Weights of a small transformer language model.
Size: width 128, 4 heads of 32 (1 for keys and values), 2.56M parameters.
Architecture: RMSNorm before each block, rotary positions, no biases in attention or MLP, untied embeddings.
Training: a variant of Muon for these matrices, 100M tokens, 6128 steps.
Each number is 500 + 40 x the weight over its row's rms, rounded and kept within 0 to 999. Layers, rows and columns count from 0. Numbers have three digits each. The size before them is the row's rms in percent of the matrix's.

# layer 11 MLP up, 320x128, rms 0.367, rows 70-106, columns 0-127
093:471536388475465595488505522530493459587465484422483488419527592541501586525539532541490422521457561540515461507499512475564468453496509473504498542476428482535509489480434481519469535524506519517525518452441503442558488561549524463527585527529481515482549483482488474456463449489526520507504563480524497448394498479520510541538459435505475519561466495453512498496522521511525448450536
096:469433481458509509548420544429433476471524508477454452565533532508487423456588463438527585536525510511544466539548514513488479523490424508464456444543514479529500459520439524536454512499481437579496488511469487568509465506534481500429539499498540522487482538496540496438487554514478493541548520488570472548480541516510464444495555551481411483514551529566507510462529474437447437524552
104:524476492512500518513530460559444506451442427552555471480432508481479455570513500541542537563478442544565448491593478513471461504499465505419446560384466479479472442503425524509512522520546441482530521476496524446607520517467486502485504540505478510433484500559490506486464507511450529497495549551495552505500523419510523549544507465481432526583543533548519474471516573495478491472497
098:456484505432613531496446543495429506474513429524508560471585454483541534535431518566549442449485545505507482524452479503494490501510414543493512477492522531445518517502505471522498562540580520456473544517501449542522490489522521470534432496560486420474504501498512501479506520483486496496470480441557520488474545495466507422514442408523521491523379477526480475561486565583515454494481
098:554467507569505467486487485454534551420498527474522502453460456497552473501481482499451601506481506539450459504539513454456547477479532484440544524460513550473487522536532515528457595565524542473475464493459505522519433503536600496501500463465528518516578518503568447554530468483557451556443484549449507475416530549498521533490487505494544470436490501464544496541587408551550463495516
105:497392514480415468501491502502464564520478531460524482486450434496526506554526535527527601472473515582476503467449475510463461518543581514555531474445498454459560618486409556468467507487455501439528458492464515505586453471468540477465465470515457553503478484507518605480497516457457465532499523439550500509435493531424472523497461524513528499506494474491458465504526495490498461451477
090:502536551444558493506490496442459563487531460519521508487474490469421514468481516425523498513482557523487499506511527516442501442429490442462506572523515445531456402427513566499476530491477515440484554504510383553493526523510504504443470545365468546510499500481567555521562475519490476569522474512482448488490472496469525512553513510483596521509453431517450517493534537491439500503459
095:377487437482530465494511547491543461499511557553508537501497522472524515478520507516471579466458447544492514517559499508417457446465498511437463403480582525535483469468509480466543520509370446490485466476509522488515473484511458530516523427499507534496459515485541537473542459532479475473423473510461511433529515517467448484509517474528510466494537478496489512546379504459520494380546
101:505473510411497517465468480581547447449517537471507476437415515505494457494572456500478504511551479498485525502498543506562490604491492446445546517477435488531424489490517542497467459527561449495463470495508529481519472547511494480512477525528439443579516460519508505521554346507499529479555532496477526497429599508495494477557505576445477478480507455536455526491455436484493537501489
102:478458498433489566519497506433564513475557466537447488452556574501474552474516457488530476544452480548510495503567512473526452543510464530409547492488463488463492510516505480594505505444461475479478513473500516460562475485525461505512421510512454542470432509537433552603477537473492479551424485411438536509571518530510502428458467489497476478532496514596519547524511489574504474535502
103:453442464429412543430572444557547566452540551497420444537493480492519482519521465488505500578481520541462511508460469584502565530487484458453471444484467500494519468534477493443519478522572477535463525502489490432470492416500508463493541525476506524480490531470477509532566539471433477512457499537517502540536467437432514528472493433555554501514501603509450465511531530476455529488426
101:551533519485454557502538398450515521450509503542442476454466564433427550534476584541496524592416467500554458539544505517494539468499553463450476444548525483522524518501464536510518411496497415503520450516544446498486410494493426520480519497507499501453528477431506515576527546476471474465442473482510540463539508509530545487519476542500497484488521444522424490514469484457448532449542
102:449524525506424515489475498551437474552514463439491441533523506545470477516467482492489497464473542504587509532446528534512578428528504444515550496468495468565548519548532545466602552478562510538454446488493505489545457555513470501554449495526524438464580492516480524521442512545569452568487526516516450473520471505485508389536540512479504484454588500446487498463572525513432523515513
101:503536477472464532557501464459523525462497539479487538507522587496521513610426541556524617542474515470497516554507523515531541537516486579565534420510463541518532534562535518528520462585515498494440482552498503480447517541487536520509535535489549545504474507464458554517410486492525472472549445463534504459540479497527515489531479456481478445416526522549457503514520586551486484558426
095:476481501522517440494489470550526507484405506458519477469514553540496519484523512485423443449525507510505496431512566467562583424491504473521547502572417525512430480459500463546537487493423456416522525452484572484494476466470554575469496554417466479470464542528527504478497479512547522545480491534557569513501550500526543472507416503501496420428495469511519538441523450534479446518471
097:538495504567481488488539535439498456538506505503521543430479492429509457531507533467492510459477440570473472498556476490494504556534481492522513536526574515513456499504503466625515503479550463454533515590536479508540417514477474574549521464515492503521557521399398515463474522453489481450454472506487426498473415492391448510477438509526487479518449508525515491532465439534509500559519
103:561477500551528590557530480515434468537530437501444514482438507513511545486356537534469591437478444546516423508520550459527473568474442506518508505492547496483518482477444508565516502505492494482539488522515499573466416491551500518490524515481450511547537553546523461415465489480545508477451442477487440510446443540495506490539516566449500480492506504425456458495556524512459505502505
094:421461483528533488457524552485533498521498486523524507497468547585586492522470587565550455555525552477534461504540473558464501572467465491496470565512497472501480571501509501435483544490502484473500488457456541554519477454486517446526528501435545578493483469481507537540480499522436506468518467490548478444537418436442467450490465531524481505513467610523501564416523472504431539573525
095:554565486518582513504546456471511505543457506484460502468539505586498527463429497519466537550515488487538472478549498494538479527519504516548554477500533508560551495552563509515470539515529456596492440486495494523520445407536524461468599426502458432480480507471522461489567539502391514552441481551480493482538466488549484528504458538482528491471518537517488416548510588548478464442473
093:476541574510508441479449515522531483499476514460444499520560498484504538504488495461514458619534571519473562488504465540526531541499471476476533531498466456536515493436512499506525573536573459511542576561437415577505433497452576509515481494441515547462491572501556533474532504504493480541446497544488613522558471495522543441480497487501460441486465537434561489544549492507518503543521
105:539529507547526526498508549547522512471447565427556555457492553538491491491489570431425507478592542569478526516520500512560467496478546538569482508493483450498496479517505468492496503536495471438553514438579547494544475458532525491509484551503510525600530576466464530500513520502436530483494495566549517455485544552494520460541463471513540525426580467433410463502475408490476489504513
093:511575468586552562463537537448517474532534448479543502512542429500510561466482488457487427462510589526449549531424478492539450516459518469482490539401459489543474509491510437505475469495513485477443538417498486478505527549484509487532558480492535563552549453474489533485467454501542556466489446491449439478502508482558435500556552520483493532501558470485490481433526522492443532607486
111:510509465504515517460491566521549564452438465500482429519486481575480484528453506615430478557492491412574542471541566491524467500467497529499509539561516421435404493568513507502510575497496449530428527493463492476436540472572523508561495531496433471504471452525483517521449443517511495492480565438477495458438494509526481507496517565476507513476510485536517502466575555501538471448502
094:498491473459558538575507426509552515503557510534524483455512480450506533538498458436478560469541507532532516490535432533529509532496467500469406530576502531520501546484544534583470481455521495458517526532470511523531580467543544499551574490478434491535582503484355526455492553526499533505487481447588453494497522528502506502484452496499560484508413482510516428477447484471463551505466
102:564473506504536533482420551494516562465519496504452490591511564515496499518521511461468518512495530521579474497430518507597511522485487500551520487523483493606471589532441472540476527490587520460575505473514460517527524548464429487484537520478467537485486528458455492515550498496513519494501549545523478503521500510508514501463407477542464452534498535595594484460458408440572500453515
103:543522482530460478576493522490421443497493501472475478458490457556461535489517431540462503522528526548554457500488542420533516515520556515515460504539524479521447486509535548486461455496536530525518429543511606535516542495483476513430495504509558480539501556485419476590518459536487538516437507484427549546523531536522500579453446524409518536530500577515426529422457538484479542503464
112:487477505445458566495522588456425526476492510458533489456462523519543465559478509486518454533473513524472495536561541459535551533551475470571558479604517492496512497533438539459553465532536513531488489551520427565475500517414562492532469554460517485427440527496482580500510472456547439510506501504541586444531496495506557485475522503484521468498469499421480553519561546432470550492550
112:483441537519471463472463484493495431527488563567520493513397446513443542480456540527491543485492527527508542459524599442476533478456447476577520519512519466457495512523494515449479483494437526396506544520520504467518390506439458463457571585516520535475539478442537464492526495488474436492451548470515508455495493512514547493457519479542481540554501437533430541557537429520550482496482
102:499413483523523481478467452495517443486497476567506457552502512415525566458506488554431492525476574509559468470480461570471464450497469456462530476532498526491494475498479485547508417502438483533548490441394516438445506472513529485521526516512514526435520470574586519490489459463454499538516449482427540421517511523445467458530488518496482551473509414578504527573480523511476489514428
095:480565504522476490472550449577507561512603544502435489518464459499549504529431525481530454480490512498519511505457494400508541478532514436529548577535559525479603488481463469476513503495501472478437485597507461506440530478589452507524521558509460467497518549477503481544501512528488501377445616505502519474469510486465488483544530477544471574470487466462515510501531526522498536483478
102:455514566545453529474534451487464486527447507476425530489537494500402603576434511495478567537524504466544456513468425509494577455483465489460548490527475545521528459464549590501534451525523526449527555541550466469508555462463491538606483448480618460459540463491508512494525497500501477486499477519549475518601528473475495518531497479483527499509540509512476550477540447457516480495505
091:524472478492542499496505511394467507453490488549520489508475523470479457524483493510531463544502523425523488428529383498516568458611482468517531491534467456523424522477554502456549569509471449512487490442489526567519537496518493588501468570560474571479506492497486475487510525443578431479500485490482506550515567535517481529469490514444509477498472522483572550575502550562415522491453
096:479506472500530518477497517454534512480465448509483459521507500451457483514438505499434459479510555527477500543489407537539482514603539577517560492439519515517556546484474496513528486434515459522482499441517488437560509464478530500459462482462510514443559466514484470532502438468524580490517528546533451532512506527451486604491570492501561469445516480497453460527469534428623538397487
098:489565486480559577442479533449481556524483520487472438456508472586538504489414491518475592491447564620402479499424537474483442521470514478440589481486526537454515458498408576507531544540468509509489503489468481448525525468615497506509494508525504486487448459450466527482486525462490511556522466492505513539553471507535485544505484494493448509518480449441463504478458487507514516532519
107:458545467474548543480419507461508557478519448476466483465513459532515545523420489518507475490509523466479573487455470523469517509530438465512524523462552443486525475462527476562442530537545525481435559495419480496467496580525499518502458438533586431483466623465440503537432470462539535523475470501438518524525445473509560446470542489469516476528545471457489445584506543455547499502518
116:562489477479476462467490520489574505493533532457549564470532589515460480494483522451510477511505411578509502461511554510536509490450475476474531528493412532573523509445456537480505470506456459552464539438509545463496465557511469503435498568433542557563518505524484491497482500510575486499585552467531498506484538547534584426464493431450523554443447514442488480512523512543523441431493
104:470491512593520448509450486506453408434541445455448477494518518522536493515464444521531473447476516555542461541431618487473477497488451514563524517499461538499521552476491478506506498521480540535579490546500414459524529461526495446513459551478449481517505563427511554486450442492477561399483503548505434475465453483422485479537519441465489522490535539450536480495462505432482488512511
# layer 11 MLP down (transposed), 320x128, rms 0.206, rows 70-105, columns 0-127
095:445574479477474499493508556575568504530404464489464558516531509502509475558521546457472539508548475552512449483484431451490504478498481508453449485497417486500516468576518500466535487500447502507489514483513494472454464473446477493534465527542454492546455416473437572505448568541477479530524417500513472477518507450521436524500518455485428435431476477549496469528428583504532495576430
093:509477562453484505481529502549450510467507456420440441526561472555550458522479499479572462509520437513426492511530481494471481452466447505455484495575461516552484521494472465545469521498510514490431418561473533493495537506528483520492564470477534483492533500542497431558458547419457468441436527537422493506486494560530486458545468508565405498411439460446497465482502481447491449511446
107:574412525546544517456609486559512515537453470544559515520488447474457523476476546546484490552502589548469538493482505516453494438506566524504508525516469518568495492505498476568490466510543515519530473466470524432554501496550519495414507525546439463537505536546556528524500547369513527544569498477531557487459509503479455465478466553480526541482483494474544512547431555509448552524508
097:494471500454485581454455552508449526445483501459488483603497508522517474508445479466502500551558434496517541451509443529475516431467590460468551473423495521561511492476474482473478505571549614544484532502487529510589548540479568548549503503514484462456518480456563515559448552573500548455505527500523465507483527512499518558491466510536522540552536449524520540553504451540562525472463
100:484526523439527491474460524501467527587446517562480542540566438517557558472505496497575425434533544435561466556470464481480538503407606491541450467498574480451500458536457519536449467504533480524547510457498480450528482419441486542526457476520474445478508477486527406494511506499461525504522492505519508483500547478501524535487518500500522472551469512533513453555487548597560478441469
108:485529435479478492458608549578507523539480492518539459515498484502509437479475539504531504532498467480504478486516504555558498459544523468450473512494471490467511515535485520579539517481486575513583466471509450503487513516507532473523507458488449529457537616505524584476463498540510501560470543562404442525517432523532555553453398487477519477530497565458483501578507548499493450408537
094:532415520489492547477538528556568436486514542445429568478603475489591480505503497518481552451489508459499571499505514551468519513477498518511435509542531511491542554484517528469551439500542518507444501554519537502500479586552472471467464525422518481507519520433440483497461478354486507487475439476525509498535503564418464509508473475497500444562515486536532469475473534453533531545525
091:495508487531476528507506536482527455511427481512463505487530510510517521514523488539541494456552499481505466494538507484472487503514493498481497482515498520527449506489468439346549504511523480462506527487534504519512436555509536468544458519442458485500419494476470490509500485409519459532508510538545494541466534509460513484432497505494455532513503526463558510482492451246532464543468
096:468525557510467518484473534486464525435507490504497527419464443523547464576481390487424498494562506475525534444506494525500480523500438556482471506361556453473505473530492509473601481557528489475487519466536503418533551492394509479540550554501501460523535413512497524474508509521485468481503552491538513506482444489455543462494470474444531488500519467562450441512557494574501511473481
105:501474501514458453562509501429483458531498537522493566516469497493519505475500424519522488479490460536463604515523495493522469545518507538494445590454464424562483477515575459554551430505481505514554523430561497554565548609503476541565437538512524492460495540500525545517476499408462488470569522499550545495440499508485433524504468466515507512479546528437506433472540536425505500527481
097:464467530505420498441503561462484450513438519529585518599486522483514465514465504538457499469524454442513506467468505423553499456510542547503510480410541534500503531504453484367515473491544564510464510421506406489488544534529481477509501438533489519604466506501555506523477501457505444566500524476523549532556574538504513529529503426514555536508444535527503462475510522478470523531511
107:461548491500614541478509519590470484514504478452501491488533538471506560457445484507512452511427568441465567480477521526460469479526479547480491460552468495572588501514545539573451504429405475520523493495530560520560500443533477556504482447539476477490530490513440436500563464538524507516507477493433472470503533504503504541504469490588456465481400496470504449471539506463447487470549
096:514486478488463474458476502574497463510511460492566501539474481519521501502525496548455577531503451631477459493478552555468511482381528541463542475518459494493500440503597545441540481459427503477472498420614515508570520474518482510531498501526468529521491475481538461497493419473512449544468492509514412509475485557552535518503507471473514445456483443418445522486502488483526489549542
100:464469514494472491477523549509519513473509471466496652503493480494523486488456495487511506530509520577461494539604472442528498528531481541445461499475535507467481534510483490611610491562472470458496462504443484505510497471493500478535498474478447537481521479474470523411414526618530467496556515423495452495529503486497527585488498482479475440464525499514500475482574484557470486595519
092:410470525464544490517468558542510561423470545525491565506568521536467510473529530517487511519560452545486494493516505468485412428445551442517446503481495505488492449511494559521520534506470567548496535445477485508465534471502567507519566509488521507550509525558490456530522409512480536546426496468481451538476569430477614568503534517471518465500446525546565538460463472511442556494502
097:584542496501579489498502509496564530585513486444473477465481466561541503518468463535441485423524489476468474483546495413394500469511527489509537509504438528422485468508517493544479470475471444430565448499483518504518518537570445545519502484494533504488534513515475443527508517557548468453541467444552583445471527478506452552513532447497525515453451500559452450508527491525490612460457
100:552516465530441481534457505587475494478445426521501487484440478515540525524488511451514535411489472538539549427546452532506400440425456521525486439529488567550494512467489564599520513498473470497570535483460563473504471496465486537538515536482510496503493498507605458537526521485517543418529545426454453521484532482479502485537498480506521430479447484490552426529519475524515458498440
096:508509481481456456563495449543521469519506530468467525565494487500475465499518538542541479522485453565469489461517522542587447496503478453443464510551544447514472434524517433393549498464495567497484459486505580521472523544471513537467386492506506515483507546524499532510546453630463519487470545471500503480538570504453529511561501534440457451471469439482548558481524499475567575475501
097:484510507571468493454513483480446509524427480480559547513494435448511506454486428511508473477529527553518490578437539462549531451469535454499458535494515450502493539543469420470532440517439464550507499484559565442503467556518513452535581484540506524481535521570524459432490458454561487479499437478486492545470495471518454576505440494525579538426377477525469517518456494509520496512493
098:487483530506450562546489502455516471500434535498468562509478533504479557429497495583498484540443452426462583570544524555457471543504557505512510498525463541485434496555461428549526473514452568553493502481478563492486504479481521479520507521489634526530526511482489429533418436551495528487481507523444446463536496480541471472488526516487591541476489558464541509514546502505532429539539
102:481437475505574497487478553450497537530525517564549489494492443516495491466521470500519499539507502436542456513439500461450449541525535498425454527513480438484606451508542480494480561474454596414545517474540489525468527442529516503456483425494527480515478486559529487511582455578488478488540527517542533546592558514484561489509560538488494432471605491448504513466534493508541466500474
095:428479485525530497497416548563503508541489568461434501468493519539491475558543553485434494470533554509525527520519472451474512471497573529559517507455512481544469500500514525402499467497533477429550545480583543587467470496462508500443523460473492516427437489604510469439530513514474527585523439586545481515522569502488532492491491493521545526492490493514491572539513428515465547454468
105:508440513509449526533512443500535456562508485510520583435496504408489455498512535483519459423488531526507531457396507517544479498552477487533525497476495502424538535562517479581488535530540538491545480447529491531523538490484600405527470507512531514527507536476517478567409520476482498519535504540559574486568487523524589462531505526466543455534484578416491447501518529543513493498464
100:528452448400493521465509472488497431489560439525499471474505476474506521552512548578504466481491447513547547494483485474502554501527527504525476497442494438489573544487494560604479505532450448532482510568530537491530430472529460555532453510501373477526516449505554494458555445526468499493528489537538547462516462588559517420406484543488479524476454514534469496454522489547494463496485
096:473425479497562500514512565547512570519488485443550500518513562529509498492497456531475568553535459515523491462457469454477509460472505533503458416584559453484495543462438455514487547566454558533467506449514483451469515438561463513508470527532485533518476502517539469509565462386469512525458602551473486573504528491494474531534470509483450488444442503522543493496520585559569490532464
103:443492474486578512506474537474544458490486489545493582557449491532401497460497546520474471555475481503472541516529518537443531507447558473517504504543467516593527481463549536481471423483541515449499539546536578499513478459431497532562462492548574485458524500512527527514459478478450480517535560520513454549554464537487497546541507552571491504470497521457469543477409384522553509532445
113:492455478545508483489441495485508474512466453464534462456525568525530520503557481508502498487457479541450483449512500504419550447513513587565542435483505449604439450539496547547448500485506491509464487452540425514511472522536425420486517486458468484492465485502507460540521533546567496519468545578524428508442452551594533509543540497467534544411438490458481538492526499493503571472500
103:538473540556569468472484494480545476501455532540604438491527480474503520538536528422433483576490526542474514520491508403465567483480470479528505523520524491500554425487563516479500478465380513512495459418512587481499525537424501446496578570482539528528495474513563546471495519432570512493491482503501532510494496508560537500516521503561526541451482535531448476507481481530580459519458
100:500444505548518495480463513521497519533486506565549511565467527546520514541544526525535546402450557455538512596458501526481430543429504512390524524488545438458468437443539464374502514481474443528503485480496462520481518429472490473551493475462488511565514538548542464488504458452501496499485515452447472488534507418502464443554456478442465474524428502454428499466494487492496476501513
102:491505480495458551460588522512467527515486467509548458545504567523488543493520521472493410485504546509504525497458475434532528491539500642536502503517526533526428479439442488471562576484496503528524472566474492503510559475504471444417597502527536448439521440445547511476491496455521501530459485458497508495554507458488467544510458555537441496524577508542474472532523437482511418514425
095:444521473526559545510465417451459546503469533467418477516510519518509479475501508439544487451497474471470478518488569449586493474495515526514513456500444492515497520468530485574523472597495472536499460539413535574480474504483533411479540535501420522495541576507537426455513411523472551507505476498495574522490480582508467500490458523529549549511501509541510500480424453594511518557524
088:510519534574529451478497579396509498520570489496509508445544463493517491491522515513529500494540467494466487475480552516513472499510544473531504537502474466524479490498486538289489500490489518567468485575486527545517499505482449487542518555495522541503579532536437446556480534469461575465481432508493477537469478530484426492454523474475497461547441496515526526450524493531428415507490
094:546490504451477479444497487458492468509430528454526536525501498477507438442561488467541526488540512442488478556464521578441545490520496502468466478459586502550519490475474544627514485475483491549473395533463513520462598444449561532482463517531549463468466478495570526531460473499488550473518508533446558512530535504493535495498483481515464479382487530571508485543423518496507452554535
095:514517507461484430540546502560592534503533524497502504489448481521508486558490513535484541555519440451614538513458542504460559506548580488503526495501536425519474529534501460391507478466472536532562550528508526449503543480449588570451579446500450561472507493535464534523550486433487499509515485460507506408445493573544514533472451462487453491539479471524517533464501522541521474504528
106:486501474424517510498476493499464508541517510427477598415567593476500469508418495464511529435566493404519428500410518496493469396480497521492531515504489486511443537481444528460483531449448435526529524514531578534450499537504566462497484496552544520508560462468538462499550480451508499491479494515509520478516463460449475498493486468499523528457542472437575521436519474532527561463448
111:543471495462454529491476503513492591456459489447516520524455516572525492547544510604452428509519489610455472516491499462548572523510465543523465463523500492493482489467515531463515414495505487522463544459454546448471515469496487485533470482483527482510489469454528561369471455433518532509433537538502538544433472478512555480513567510548590587506501485499453470500499434515536475515468
# layer 11 MLP gate, 320x128, rms 0.346, rows 71-106, columns 0-127
098:502530492489547587484488431472507540565451510460483531501492438563496451520520456452434537480524455511526464529516421462463475472509502438391467476500532508515456507515467465496493552554480522586480572481544435493495527528488544511478472573550521550502506457461467517569538525493504533497478433472458540467456533529488451529577555536601489502528537588519492522459490486514484522586543
101:546446547466477511519517494486474456531508478500511524479554525503438485524445514438564477490468547413464507491478482485460559483450506488484533452424413572517475505518543454541501546474470444553583481468574585534490579555489491473506495497469483489520478481520473527521489496451528440519443465566504488471541501526507455598432494428636458472496472517470466516537518480505511495569484
099:545466524545571450511490496448486513584489603461441504522488509440451544522462573473487486549538474554538446457504499414587475486432513502430512466525484539526482452471504563546471475481562578519566464546499514485562505560544506439467459537487508484505502551481468593553436493462507521470521534451510452457539523507558435559487539473450480526471493517473479466476479480516529488500533
097:500498580531490519499482481577493487488578500502473470396537480528488453501539521493423510575463431420509505526443532432524518492547396491542503494509504543484486469540502507541543518521536477496459502488519521547459595497512528510508516466539453559484481526468497494552458484559464436398486398499599491550478510495473461490489534460549483555486460489525474415458538516499481532538470
102:571478449516493488450513496519579488497493551513472512494536493497499456542528451554510511507510477477449468489488598548498531486527459478501542501517587463625519514440476537479482508511503547464508561499478527435460462573502483533516361501576400433468552532554469512545518468490511492592486512404525512512411481533488491528529520444485514501443530523507469499485493480495474480477487
101:468476545449454486454424545481528481527514530482534490493604488499514548573492528473546467574501484548511583524497436469521464495497480466544543516538505556511482546491570528509585516443545515504479564579475471524547511498555496558450428479498573484499517511530501485500481553505525539496522508495486492521458463549430488480565493565459429482492581502513567437509574469535486447557434
092:554485577508484512491529465476526539444518463519494434534505426471508463529502510507508451561523528473510439500424498479574549484503517482543494559531498495472515515574472463513421465527596543516549580563503484545496452505510531473392473535482460498490517517472545515508478561600542532558585529523573432524518509476495527507457550512477460527461458543473546508437500513560501537539444
102:536523476529577460575524511490488488511459491509483420529512557449472433446486496500499456466541448477399529476534466523529527511496381491464609530527518512510471474532441495481528557484504491525485532560516545513539562463506474485470486432473460489516503475470473420507503503558568534511531496470453543495523552499493449479433478545452492513527464536480552376571497482570535535514492
099:443539496461527478480516486531581516430506535461442434484430495479553565523535572502547519490528579467589497482492486479476474457428430523550501493482489589429477518525499436541487562491542528535430500491450522503477504439484515516509401479513506561495569519556576520471430485443521522539492446482557503468502514472476515490482492476590484545543511545544474508484522481444466501466540
108:461496533519587532495520488544476515563468505487504534511529501481500530433480528547499505513475497433512519497469513476492534498536536420435497550494559496503486526499534467543494600488494515481476632522521478554529512516502512485497435552507531540468656500470529545458507515551500506454452562507547473468414583514547475493571416523500434531494528533471533498504505489540510521515590
101:490394504495576488535495433496455483478535529507482427453543530451512518525512483602549492458488510458533539468545546495485521564589471446508420503458473486438432519497543554435459487442549468523551462487527482493507542495488434474551509498497514478527532506510563513471492515462493525495556585489488597433528519486511445532544488507487524519508523518482439503506535493428568491496604
099:491517508545469511484406483491543433469422568444476455549487490482505433536530510537562486534484567472538442458478552434473515546523436509486441514535509514408418459510537542517489453499535534494458488552519458495509497459529523499473477427484437497545501561517447423499491480498530470506501423507454549469483516408444523559507540482526426545537537521497501412516489533466548497504453
098:542506519522470535428506560425537489484471568466567552498528460450459459509503478577579456515492507527548453508529477424523511541485512547502549529447496562506533537568483512512553477484454474544541437515414532467462497552548476580468489485457440554506570468503512480466479478451447421513483492447488465536464466567512469509497523541558435562456457453520491509472518517492456426465518
100:477489453515476528405512479402521506566510504445519476460562478466456549527460479473462495451491489528480432557484567488612493486483504519482541524432469525504529559490470531512486485527536435495481527410463589476460507503549516523512557469571522543435522514495488564424461543492589546541503492534500545464502447463478538503477467460492501452457543458478508509515578466517440518479561
097:497516480456514571471479505534463534477484453547482461440484558420614512531512504457486568500454527513483534486450500452499478562439484530544491443504565484511494505525508445522575570509480483558454478546545502456487466466443536519465461461543443546449514575466428490458565480480456433489504585506498492501510425461422470482474521564547555472491498452492502464510515501476483563469438
110:505493590508496460494537509517529411503479473584455536481489508530550450533446483581530524511533528530530500496445511528516505557483494511474551569531486508433525543502367428529524509510505483496492512522503568528503498448504524473497513631505524468540566492451555546443520504483467483539486515484487462498416548481497465491539480432475512510571442484507471403524544534459494537453555
094:549509586534446494480552439515502458543525511519513533438496564492532440535502501495514563479501498490504520392474425484564464545502494473468535525480456522478506486431534438590535541514519552509509477544543497483453450506505540501466456519471576532550522572498518471543535556507454569510432524513506567496479561552507572470468537515496519517565464508398555494488469549476527497585485
096:502505484480546583485469482578512518495537527514493566525496550499509551522507551486516549528518430445452496573515499460526514517521540558476517517486530426461524461496483487508481547527467575465503590533562440496488464503462555462450516585507541410411534553483472442466462506453414481479481457422521431476481551485499463543487468503468525462476509481457426454472514504430508436507535
097:530483491446550543454546399496482507458451493505523482548482473387454487544546516526495536522482500468498470493448534543505551492543531511517506462487514536531564452444536477488481552476530445465495560436517509490476512531509457463503489479491443524527553555509469489486536529508399560502510485439537460505443547529467458470482592510579360472461512446436519516548480478505543557472494
101:525561476490569531489510558524482389417523421521526464545517480493464499448512555511487439509501453558465519465506464561484453556451512528463489465589492481535538536517484522536476502488463565470517584511439526527481527518457469467473515504594518501539490482552473562478479535544529508554573506496493509619487444516463557537496496521486430472499492509470493495519602501526524483538565
094:496516450472522525495539478533435520509495530487438550513492419466497509463457476493529449451500589470501475476503533452457565536532498506487510545470473467440516548487512476397449567489514506461462529542455483583480505479514464437469450576439507487579490525498513474481494521530451532501472581457542466538427530485538444463563535451542499566617512534519465445509433467534482487521464
110:519469456453504465560586490471527542577455395534471516552422474589475524509528477504518486452480470456437538499433565552503452482412527502527456472473483489552525522464499485506555566538465520469478512493511555469411508490511514462430474479478526516549504529512474550486551497497550432525439489513455583468464510541472488585568486519573483556481509513534480489509476514557541518507517
096:529488540515551552516545519467561483503495520515498519522523495482508527502511459515488524534542524453473486465542455450483499522434533479513517490522510432424477499521468551571440501446564538474475488498531513507518496511603461462521484461510519444494496540465406480473489530448489497484503557568480440512481502578564449599466470490569484464600382564451469484596536531487534519529521
103:481467493479550525521426549485555511531528434455577445455507564439568458502468588521481514593505520512499533569512452498547458554481474498519457611545453524562512479550522471525466519500488524579534531458488499501526498556478528488446468444504515527412541558475493517532447535505535506532519480479530508560414451495543510535549534485458565449514469485534511484528470550485476505441543
101:569471471537523547467474474510518463449505460478509446527501516479494556510502522537494396487470506433443536489494514457529538492527518435517493458481552476439539500492535483503534513507517572547552447464513522544481467529530516520475482391518544567503505527548450551439449459533491511538466470551464479428468477489552585595571535498459488530485551473553575432432506427476475546490516
097:458479495452484519562346510512584588487534532530477515524429538506483469536361540470456495544495491477540483513518519487534491506506506500475506458452454542449522489497501387450516497566459443454485482592529503462492461517508492507570522495489471530503569486519533534455540517460505486508449501471463547460518455471462414583497489511490507452524556490496477481522526504504534466526530
112:588466482543501536441466536490633439502506534509546546511504511563580520491482525470462501462509463498497514490509500534470513521471574479552506548431516520580523527514432530501443560549422556497495545490509555479499521403462523421519522577546514521537472462552513478475567537525440475490450487504590498515482528529497458578494497524522511501516471518472401510510481478535497489502457
101:512511513472449525496437474468491533419557547477560480490402551492522525610459486507509510487497610544511512478577484519448455515536552561476494472462501521492518540511501482482446552581527470512430532520516513517533539469542442477516538481471509528555505478441538535462562465568520524540462536482535555528601517525514559542512511526465439443462546484482475479517576505565482489489545
099:408505522526404471547483521500514494514461513558456504462564513473472445484485490490496508505439531419507481485514525497498513468520512514453509505467480540561454568547429614487539540417551529529506510532567514510480504472461533530556543543508605443503483550493519484553524538571469500519470468527566449447457506539513531467428483559540472448510490486541569466507436508507512546550554
103:477478518491565490491568507468473539534526530498455522462473457437551502498539555502519460509444502476553503430481454533527521564525558464515575481542481529470455454408508521470471498583562490556495529560533487487495524413513466473406521500486488507541477602519514490480484523573474527437514470528449464561529500615496498517519471495467469517538522470469515565573459446571499533517464
098:509611498511526475473516471481471486506462517448546417458500501459538503505456521543505565516556496569494503438443524407457594499438444505482469518511514522487526479515433541558490489502505504443487482449555534418483434495510511517527534514513547480567461489508526504399462464592485580496541470519465519481569524485444488508441496473512491518534563489433451459499510530417516503543496
101:578484504456562559523573419535479510472516496537475465541445541462469566536507509452466433515489519450479517555486479491521550579451545537500523512433551517549449484490568521562537478438551397449448565471477495539556548444523548484477480527516541520464523475555518537496445479510484550469481487508479497468498463543482482533521463569494470531456555501447488482502492476419593462486527
098:475510522518469511470486514513472491448525509528527499382497537519505446508459481480546439497451536507534519467493554455466569477540488575397559507523492446491556499486483524603472489503497492436551461462489463492517629521553510416453513476524484526447525481510549508558495562595482500502490507486543502514436566543433512527532517527551533557569515446504496487475567502465485536511507
104:537491533520522493525475475523484481499496463439463580553441516493544537518516531512591484554559553451449556507570533491432520484526455494517482509470553519515500543506480427561473475434516517471523476463482552623475443451491467478484471527516456600507504521565482569475540552458555424571477443548554479405482499545535540477517452503504473497494478486473503473528497456457513543530517
113:543484491518530504521534542509458475544471515526461441482503488459573566444481478464486509582471529513472505571508511558569528462508451520557459493497489586470425543523479492470520501580432507507458557506543469502525527499564524439488490512488508526508505513514547495473513463513516486540432456483516511508450409607512498574506467539490528496478619427560441506515422544543498451548518
106:560491564505474455533483473533523437499446479564592460552479529505450527514455520488532428482474491431503508545472506550481480459480490446543494516485514504478473531530526462526511506523501516504523501461525517491464559462601539464489578491511429467546448480468553528444477550607503438521534509522457501477495504568412401518443418468548485490483493541523514489429447514561505495435527